Each number is 128 + 24 x the weight over its row's rms, rounded and kept within 0 to 255. Layers, rows and columns count from 0. Numbers have three digits each. The size before them is the row's rms in percent of the matrix's.

# gate: layer 3 MLP gate, 320x96, rms 0.276, rows 295-316, columns 0-95
# up: layer 3 MLP up, 320x96, rms 0.27, rows 295-315, columns 0-95
# down: layer 3 MLP down (transposed), 320x96, rms 0.134, rows 295-315, columns 0-95
gate295 092:129135107142099120127159138104146121113144132118118166138107167116127127069112113075189139146086131137099141143173119135117090134103146120137104157132119128190085146157161148123135154128114123110108111160152157087100156135136131091149101116125162102111129163132097133172123152107119114153
up295 097:100112107130156119111164111122127170118132152137121099137122101145141141170111088117144086086126104106133127082110100159110140108161172164133126146148141195136151106139099089111115112123146126146110130149097135132128123086140145142136190153124079104187152115128145130107134108119142131147
down295 098:100077151193081167137094167103120148127092160121126145143140118138097158138122142136148152135145078119158112142122133143128102165092106151130144122153102100153125151153118141123166112130097156106152147124133133106161129166165113147124118138104164102128093137100089163136103156133110141137
gate296 094:153135139092132096151126141110111143168149158132168116118112153146135137138109135155147154107154166116187148168117154114147156137131111137109150130109113143132126145165150164124188130088157150119140112173108102143131067124104167119116135104100168112117116101200138132121131114115132142133
up296 094:123110126179135121118112134117112151155143111099101129123158125120166121146063086116114123144125103119102161105150090137118113108136127147145168190139140147101160173082145145131077130166100132141165150109142111125127132086081131121123160165087111163142103124109137141142146127135116130137
down296 097:123129113144076102093125087103151133140140134157100104143179150102103110066125142102087111119097144111108088159131145136123148095105133119133135086150132118148137083135104118152126168116137145148083134125118146103110141130094163116145083104150127158145108129132097141166101159092102115135
gate297 094:133120149131134122118125082131121113109111075107133135173125127132137115087123115127177141127112147142081139139166130132091123124099116170139147173115131156143143129163137139122132133114147126112103111186126199142108125122142119174190146124172144126101119146113099127114085153174110116120
up297 100:182136136139156129107125133129137112139117098093130128173126117101145131100114106115202166129156151129097148120164109107113137137128109135119153165144117125124104151147146137154108143091125133113098123181153145147102099159105101119213125134116128118110157099125112108120099165138107089142
down297 099:116096125127114126156126112129132056120123083140125131110106129132142155131113092148112135163073137114136143126112140123158096142154159159119138143158119180090103103113120061119142085138100129118152148117117157081144080112143081124141143097132123107117108142164134170116128157123135109118
gate298 102:120123121126152129124181120128127166137167156108140147099119150115115190144135127167105158105142131162074106142145145103111142136100120150131157105157118121157135102133181125146109138155134168127135138161112127110138156127124095114156153197097153143123173122144077125140134145102113161131
up298 113:118136118129150132095100081161139155113158136132161114134160093179127167122055133123121119107128138134127141143157180133113099111081082121127161173126142082132122158113108101148111128107143156126155125116089138170107156126108161131139138135097119107121116133132131143150127095086107136156
down298 109:158138097119126147169104150113103114116097096082134105122091143135109152111143127125113116151150172073145146124132108118136132081126153136098175135140134106145185117142146086138107139153138122110172155155125137105126150126141140109113141142144154152172109122158131122126152190156134178101
gate299 098:125135113098110137125103126118141119151138151110154150125112078136161109128119141111110111125113156133144141143169117154166099132148152111103163130153122084168068077151102143116148101137139148131150132079122173121136113153153097110126134088127137179091112126126063132135138130113117096169
up299 101:141106082123123115102122134136097110099105108095104190154140112099118173109119094128121120162137132104176137119079165149131118156139132142124111142120118115137120152118132095104136137094098107139156171107141139137145180103123153101118162103141166142149154138115064125123080114151112144133
down299 104:163075141091150122093131164147100120147143168153130099119144131136157163112121119101086136112115112171107153126139142094111144147127143136106127149149144121164110147113137166114144103097165125146139140138126104126138137067119117136161160147144089127170116140125089179125080131135091149094
gate300 096:101127153074148121112151151110105133150120111135135149151115083133136129117145133147128093124071122112109092115113113125128141154146156145160115070111137143169134115161142149131173108110105141159121101144113119106138092144142091148140106128162120127106159086142113130187137085151115114188
up300 093:161146088136159139150127160143147089141120162141127078126101137153120131129146123118145131122101139148103076148145148086162113122099120132138099092133112106161104166105092130090125106152104137125133099183156131128164123172177174116152105123099131117086112158093152134118131124131118106124
down300 099:083153137111185142128121162114138125121107103171103140110118153107082120131129144104081109082101130132094106108148100170120122136139138164128086109124097148116163110138099123147165137122093116128121129126166143113128171095116121119114137090118136112086098109164097168115112125090093123111
gate301 096:096140124155119147103118153118130131151145180133136125158182139138160147114067164100099154103117124128129157096102161137147137158130168139110144155138131082129119134138155148124118138129099121110149169118164125137139116114116123113089102171150116127131097092150097122092157162140169166088
up301 095:158132123162118163122120131131164124133118196149121114127173153148148119129148134113143106079144110171119114115119157106116117145143121163103123147183141128150122095180134137116140176149119114110114133073139144147136110131131117100086080141130136152110133116102072105086127141120113164101
down301 101:146133109150153095138153160121120092103085140109168136116117136139118106130119097153150089164145166080152122150101155123126134151145115116166086145156118126166116142139122106113084130102125120133122079131091141133099118117104138152129153129146144098112152156124196077112115100144127141175
gate302 105:106156122135086101139157146094133143112107126139132169110162152145157168137154133123128117090108085118099149117086140106129126164112100147153105115084138160145165092107142116104128132150107166148109181105168173104101146122104133118144118081099132119138096151124079155136115133128114144119
up302 102:160122158145154136149125152167132147189139137152133126139131115141135117124101119133054135131142148119133179129102106158102155092149142126149137106115108114168165134096119111080178065116107134123126097134140127121103145088110133120111126139161108130114101124174096138137094119108147128165
down302 104:145138108118150142098135173138127128144126184143131100138139162106151131084140170137131104152137109133151152141135111125083141145146111159133102123121132164167144100104091128121140165089146145124170120131123138139137111164165151150096093148196085147140152117138143104180120147148137095140
gate303 105:082138123155128145092130119120162149164122161102105134141144118121106086138144086154110147121131102133128127132120099093072096126160163130108080083119105117142092131158127194164128129131133140160117122116154147159116185130137110124113138113130122128123151097128117152122139169139106175091
up303 105:094105148113183091124112099105142103123144070103138144111117120106158146125112124102178114134157128125122129113143140121164161155124119130141089120185132081129142145124144122185079125150080115128103128144127101146168131154107129142151129180146118157140104119137147103142143103158107104125
down303 103:114157152131144107127128136151131130100162116124109115116111139152149098121097117147131133123116164141130149128118108117092147168121104114120109178100139133179111138115136162181134140145100094127124102147118183196127108118087136104145125168165136138123164120114116142165070178152137103139
gate304 106:106110117098061120151164161135121123111123091171103130136097143111138094149093118121118127132123152125155111120079126127086131087127149141117156138108112144136148100071086180127167124127107081144135095138133168104159100101133128122115096133134124141135124103117139121116107124130077097095
up304 109:102106119129144139143142152153143144141161103168128102098140139097112107137091137108081115086110097122124125113126144169133105103154147114130127145126159161147116112077123103151166141188093082168080139132098151111150101110112134090159126121102119146107148116132143160110147135085129106102
down304 103:116135125134148134131148115101121127149157159086136126132162139139106152104139132177157151095124090071142129153135074126093132123113134073129116113180125079130100122160137149144126130118167168123130144124114105147125093148109130135127126100175133128108129145120171128090127162113196142137
gate305 106:139112103122130123103110180186137104139161102131128098143152138146127070117125165146124096083121103116097147122097141123089100157117135147151133145090140076111082118105165117113113151145092132110148106128078156131108152116081111103123163142107109106150094128130135127150124097144137119124
up305 106:145076076106108124134151147127121119128142108101123102115151112123128090180155141152144150079124131135096143127131098146159115192111144141142150165126116075126143145117152135103118148138097123115155120160114168112107129122118143079109112123080121117148113144130072179149096134129132106129
down305 104:117134141128121127105126113098112167104122151153119085152090158114130135128124109101114146177109094108142148136122112083113132110131121102096083103139140116172141124104153113126127127160181108150094116094152101132131100154166112198143111131152111148168136101101171109120159103120117159113
gate306 102:133122131136136104080124098114163112140095193145108107148108076133135108164121124117138157100116096070117107162104121157151124110129134128075136132115137092130129154118157123103127144121116140144123103126141138066098102095114148108152129126143113136126098175168144111151147099110090166135
up306 106:142114158136139137114119122161131135106133168132137116167174146111131104118104108106163129137100126125125131144086182133120106139135132107151120136157157188106077143148123125105117155199145115101102132125127115159135120132091123127151153123106077107128120146162155160135184139095123090155
down306 102:133105155158105152161148108131184146126135123109124160179086105129104106126132108119074113152136139129143143110155146117133122135112087082148133084125173143120071122149135113106141102158143141110102151141126124146135123139129122129143121158146151119091103106203120174132169129114130115155
gate307 106:125103099136161122113112126119145113154150112128132164144121118136123096104128123138088130139121107109121120142095146135069108140087155131144114158136112072102134179111070129113131152150136105134166125176092120098073170105143104109139119151131104112145112091159146145113117100142107178149
up307 103:140123139158100150131109151053123095115115133094126107159127135167108106114118122116143142135140128103107106182150120139118113117133160126138125126089128105122147128115116148110098177110102166128139102122124158123094157161138107144142138101091094093169082107132084125136115093159082089140
down307 100:151139108131105147131111102130151108098158162112156108115114143137120139142150197133095093126127161119130094098153151146130120100155121125112090155105126108136161156104131107110155137143091098119168106104142092126174081127111160141119153145138081104146120088126142165092153093130132113092
gate308 098:090130146135139134124108125108138120138135112113178143132124116126138129148134110183130150085140113068133147147156109141122191145111112122130145094130123159137151071098138145130139161174168125133118103148158122128125122071143133142107130172117100151132141110127110088148120139102178110183
up308 099:124134135137156124139118126136128158171133119167154133128170157145079131101155144100144163111114138140164151114140098163116087162144138129168149123120162102128184128134121122131091127156128174117090169129169116139132071100136154135145166104111121135102098161092138147148103104131135155147
down308 099:111121127110146108119139132150136142091154119114134127118101184144146173136126105137123172120088090116136113108137084117120138122123130100133166122107127128089130068091129142123100117144196150135120158136149135119163155078114140133132128143164101116118133122088106137142098107100164064144
gate309 089:092114140083131119140148106096092148095118175154112136121163152130145087119135058124084106116135101113110113148078125145138110141158154147176116121127133117108127134176146150103130125129168142128124125137087138132114118146112136106117120127107129102119152139157109151140127075115118095195
up309 090:117137143150127093167148107107083123145136172152110097090126142117144120153152101139136092120137139126124125125109086081155135180135139148141132117131117105104117131097161102137096115116147148143147098168186122130173118124095114162176125153069145123151134137096147102156132108108161123144
down309 097:143114120147129102134130159107140124147120115101156142082128150091101151154094097128122106110124158133215117156157125155180123117128146132089129103145151130098137130125135105145084113124077134113148118128117101144093131103136125141185174169103096105100149138158146147143122116154130121119
gate310 098:112113128112104104120156097095151126135139118140129130133114172114109147128128120122154112142134152089111120121126129150107099163066140164155107105106123097146112145154124140122095096165115128124132144126072128114126195140129128100124115151134106179110126107149124109173079124104081085177
up310 104:133119122124105118126143096157080099088118162108195132126165126171111104129103175143089140143128133150149126110118116128142147082133131118135114158165085141118115097158143114117159147079128159168127123147108151128128096135141117110134144116124133084118115195112152152120085138116121115153
down310 102:137125119155134117068173086138185137152116140116127137131111134125104125110108073113139182131122106109126138131162128115151120123114166118125128127154124076157140122149154134123100125135169135098132115138194119117088100136116153137175133108126138135116066124135145119176181117128136135122
gate311 097:110113071098112123101137132143102134122146126129121149141120116134132109119076129154140141145099138093097089157127159123119144158117134130103095129129143099132088134153140177188112187103121151099114110147099072128162158169157081125098119158124111133115124113165122151115159119154135131120
up311 100:168124158163126125170138138145123132160122148139135089109162130127138135134130150080122092117175149152177123093118122099130123083158127137107152118126120154135154128143125094115127089129140127134168128137153164100118082082114147114114174088133132162163148146094123123148117154078160142102
down311 097:146091113083123110131148153087145117099111173087147094137107107094136148100119139156106136103115117120122103136097151171160168208105119126144076096161131139130155159119132150111133081155128129109131132125126186099115132144090120139140143144112138130132121150159135145124131100142115148144
gate312 096:116154131147100117121158160135130148150127169128101183151106094124147124101115132147133115100116123134066133173061096086108120170170157104126097110159108090130142156092140143161130088129125114127101113155111130127124116111117115116162159107108125128157133147129179146128143148109122131153
up312 097:145123098158157142156127089106097132132119171123150133132116141122057143093108114121124108124117104074104095122106162123104123153124096146148103102129119118149119074105109117125114179146094175149097118083086138107128118156152138110122137127138142116126154121076126120149103158137124103099
down312 102:116151171141102136141177152153128128142132126153130114100106097125126069129155157100157174133180170138088145107144146116119124114177115110100124139137082099119120165092120168135130105171093095171124138122149144153128135113123115117132152129099167152150126134156124147113151123143117090109
gate313 101:091088163123155141131137082118127132137139141134157125123167145103142103166130132163126123178076139120094148121130107094156109194125137138134123112146140126131131111145134141129097121187120135120121104142104111148126154128130129077145086200128123140109147159123113087147099122107082138128
up313 104:083117164128116116120103110087122141167124122115143128112166119090133096149154118138155126138114147114112134136101149104140124177103164117137077139131138095112146154132176151131077099190105128110128108170120119129155132135107106070138103176111133154144118121110129100132103140132081155131
down313 106:160114110079135149153138146133092123120143126108102143075127133138121141126165117133095125130125132080139096124149111109140129137160096150132191123144151149173104152101126149112153090160176079110139125086104119091111163094122100103152118134131126087135109159099123127111164118114152114110
gate314 097:135107125145115099137141100144098140136136093105122166121082124167118112110140165118128124094063094154121104150147113137150152176104138164155120140120105121143099096156095097158138112111145091131187148128159130130109104148132101170161101153148147129101125074138121155128129131158148120119
up314 097:124103107145165106135138114113097116145146113150120136141157125157108119118170133088129116095078101139146115113149122130082159136132154132122127143120107116126091139159090106167108148115131133132186095111114135107083123140110108158180130122139161122138118068102132178155166140151118178136
down314 095:113114112165121118131117065117140140120132137117102128137133134097096094140111115139123173131122167161156120110119117097133119128129093126103123139099082142143161123090132109126141124106128149162134175150102108130168081178065160160116145168158127109161142109113083107108138111150139101120
gate315 104:094101146136152140127153135101142115109098135127109113146149175084130065170098135118173144110122113137115125110124130096164117110120127102112139135170160121137114143155143152116158151178117095120137121129109159186137121129175105172104094095136140129127110120151131103139108139138084128077
up315 094:127138130110107096108095170144109110094115115121134126128128114155153148116129150151094176161122157132129085131137133116100113119117114123124132101122115162123103072106123151142106113081152105133135188130151149063121128098138177129171138163144192154119138107134145141118158100134124132157
down315 099:101121100126145131097140112089155136137117132157099137113128144144150139130144101163167096144151120132135124128090151162164133147157116139093091077128085164172155091140173125119134102146152117127085124105148162122130141120090119083135153142119112175099133139157108090087131131150111160145
gate316 092:138097146109153142132156127143140128187150108149104110136079141119124130142133111119106145122111154132139148129116125099105149112105098144132099095105210117121079175164140131125085124123143125119153150121113138098146166097121119107084185144160112102118158147126131131131145122142149166169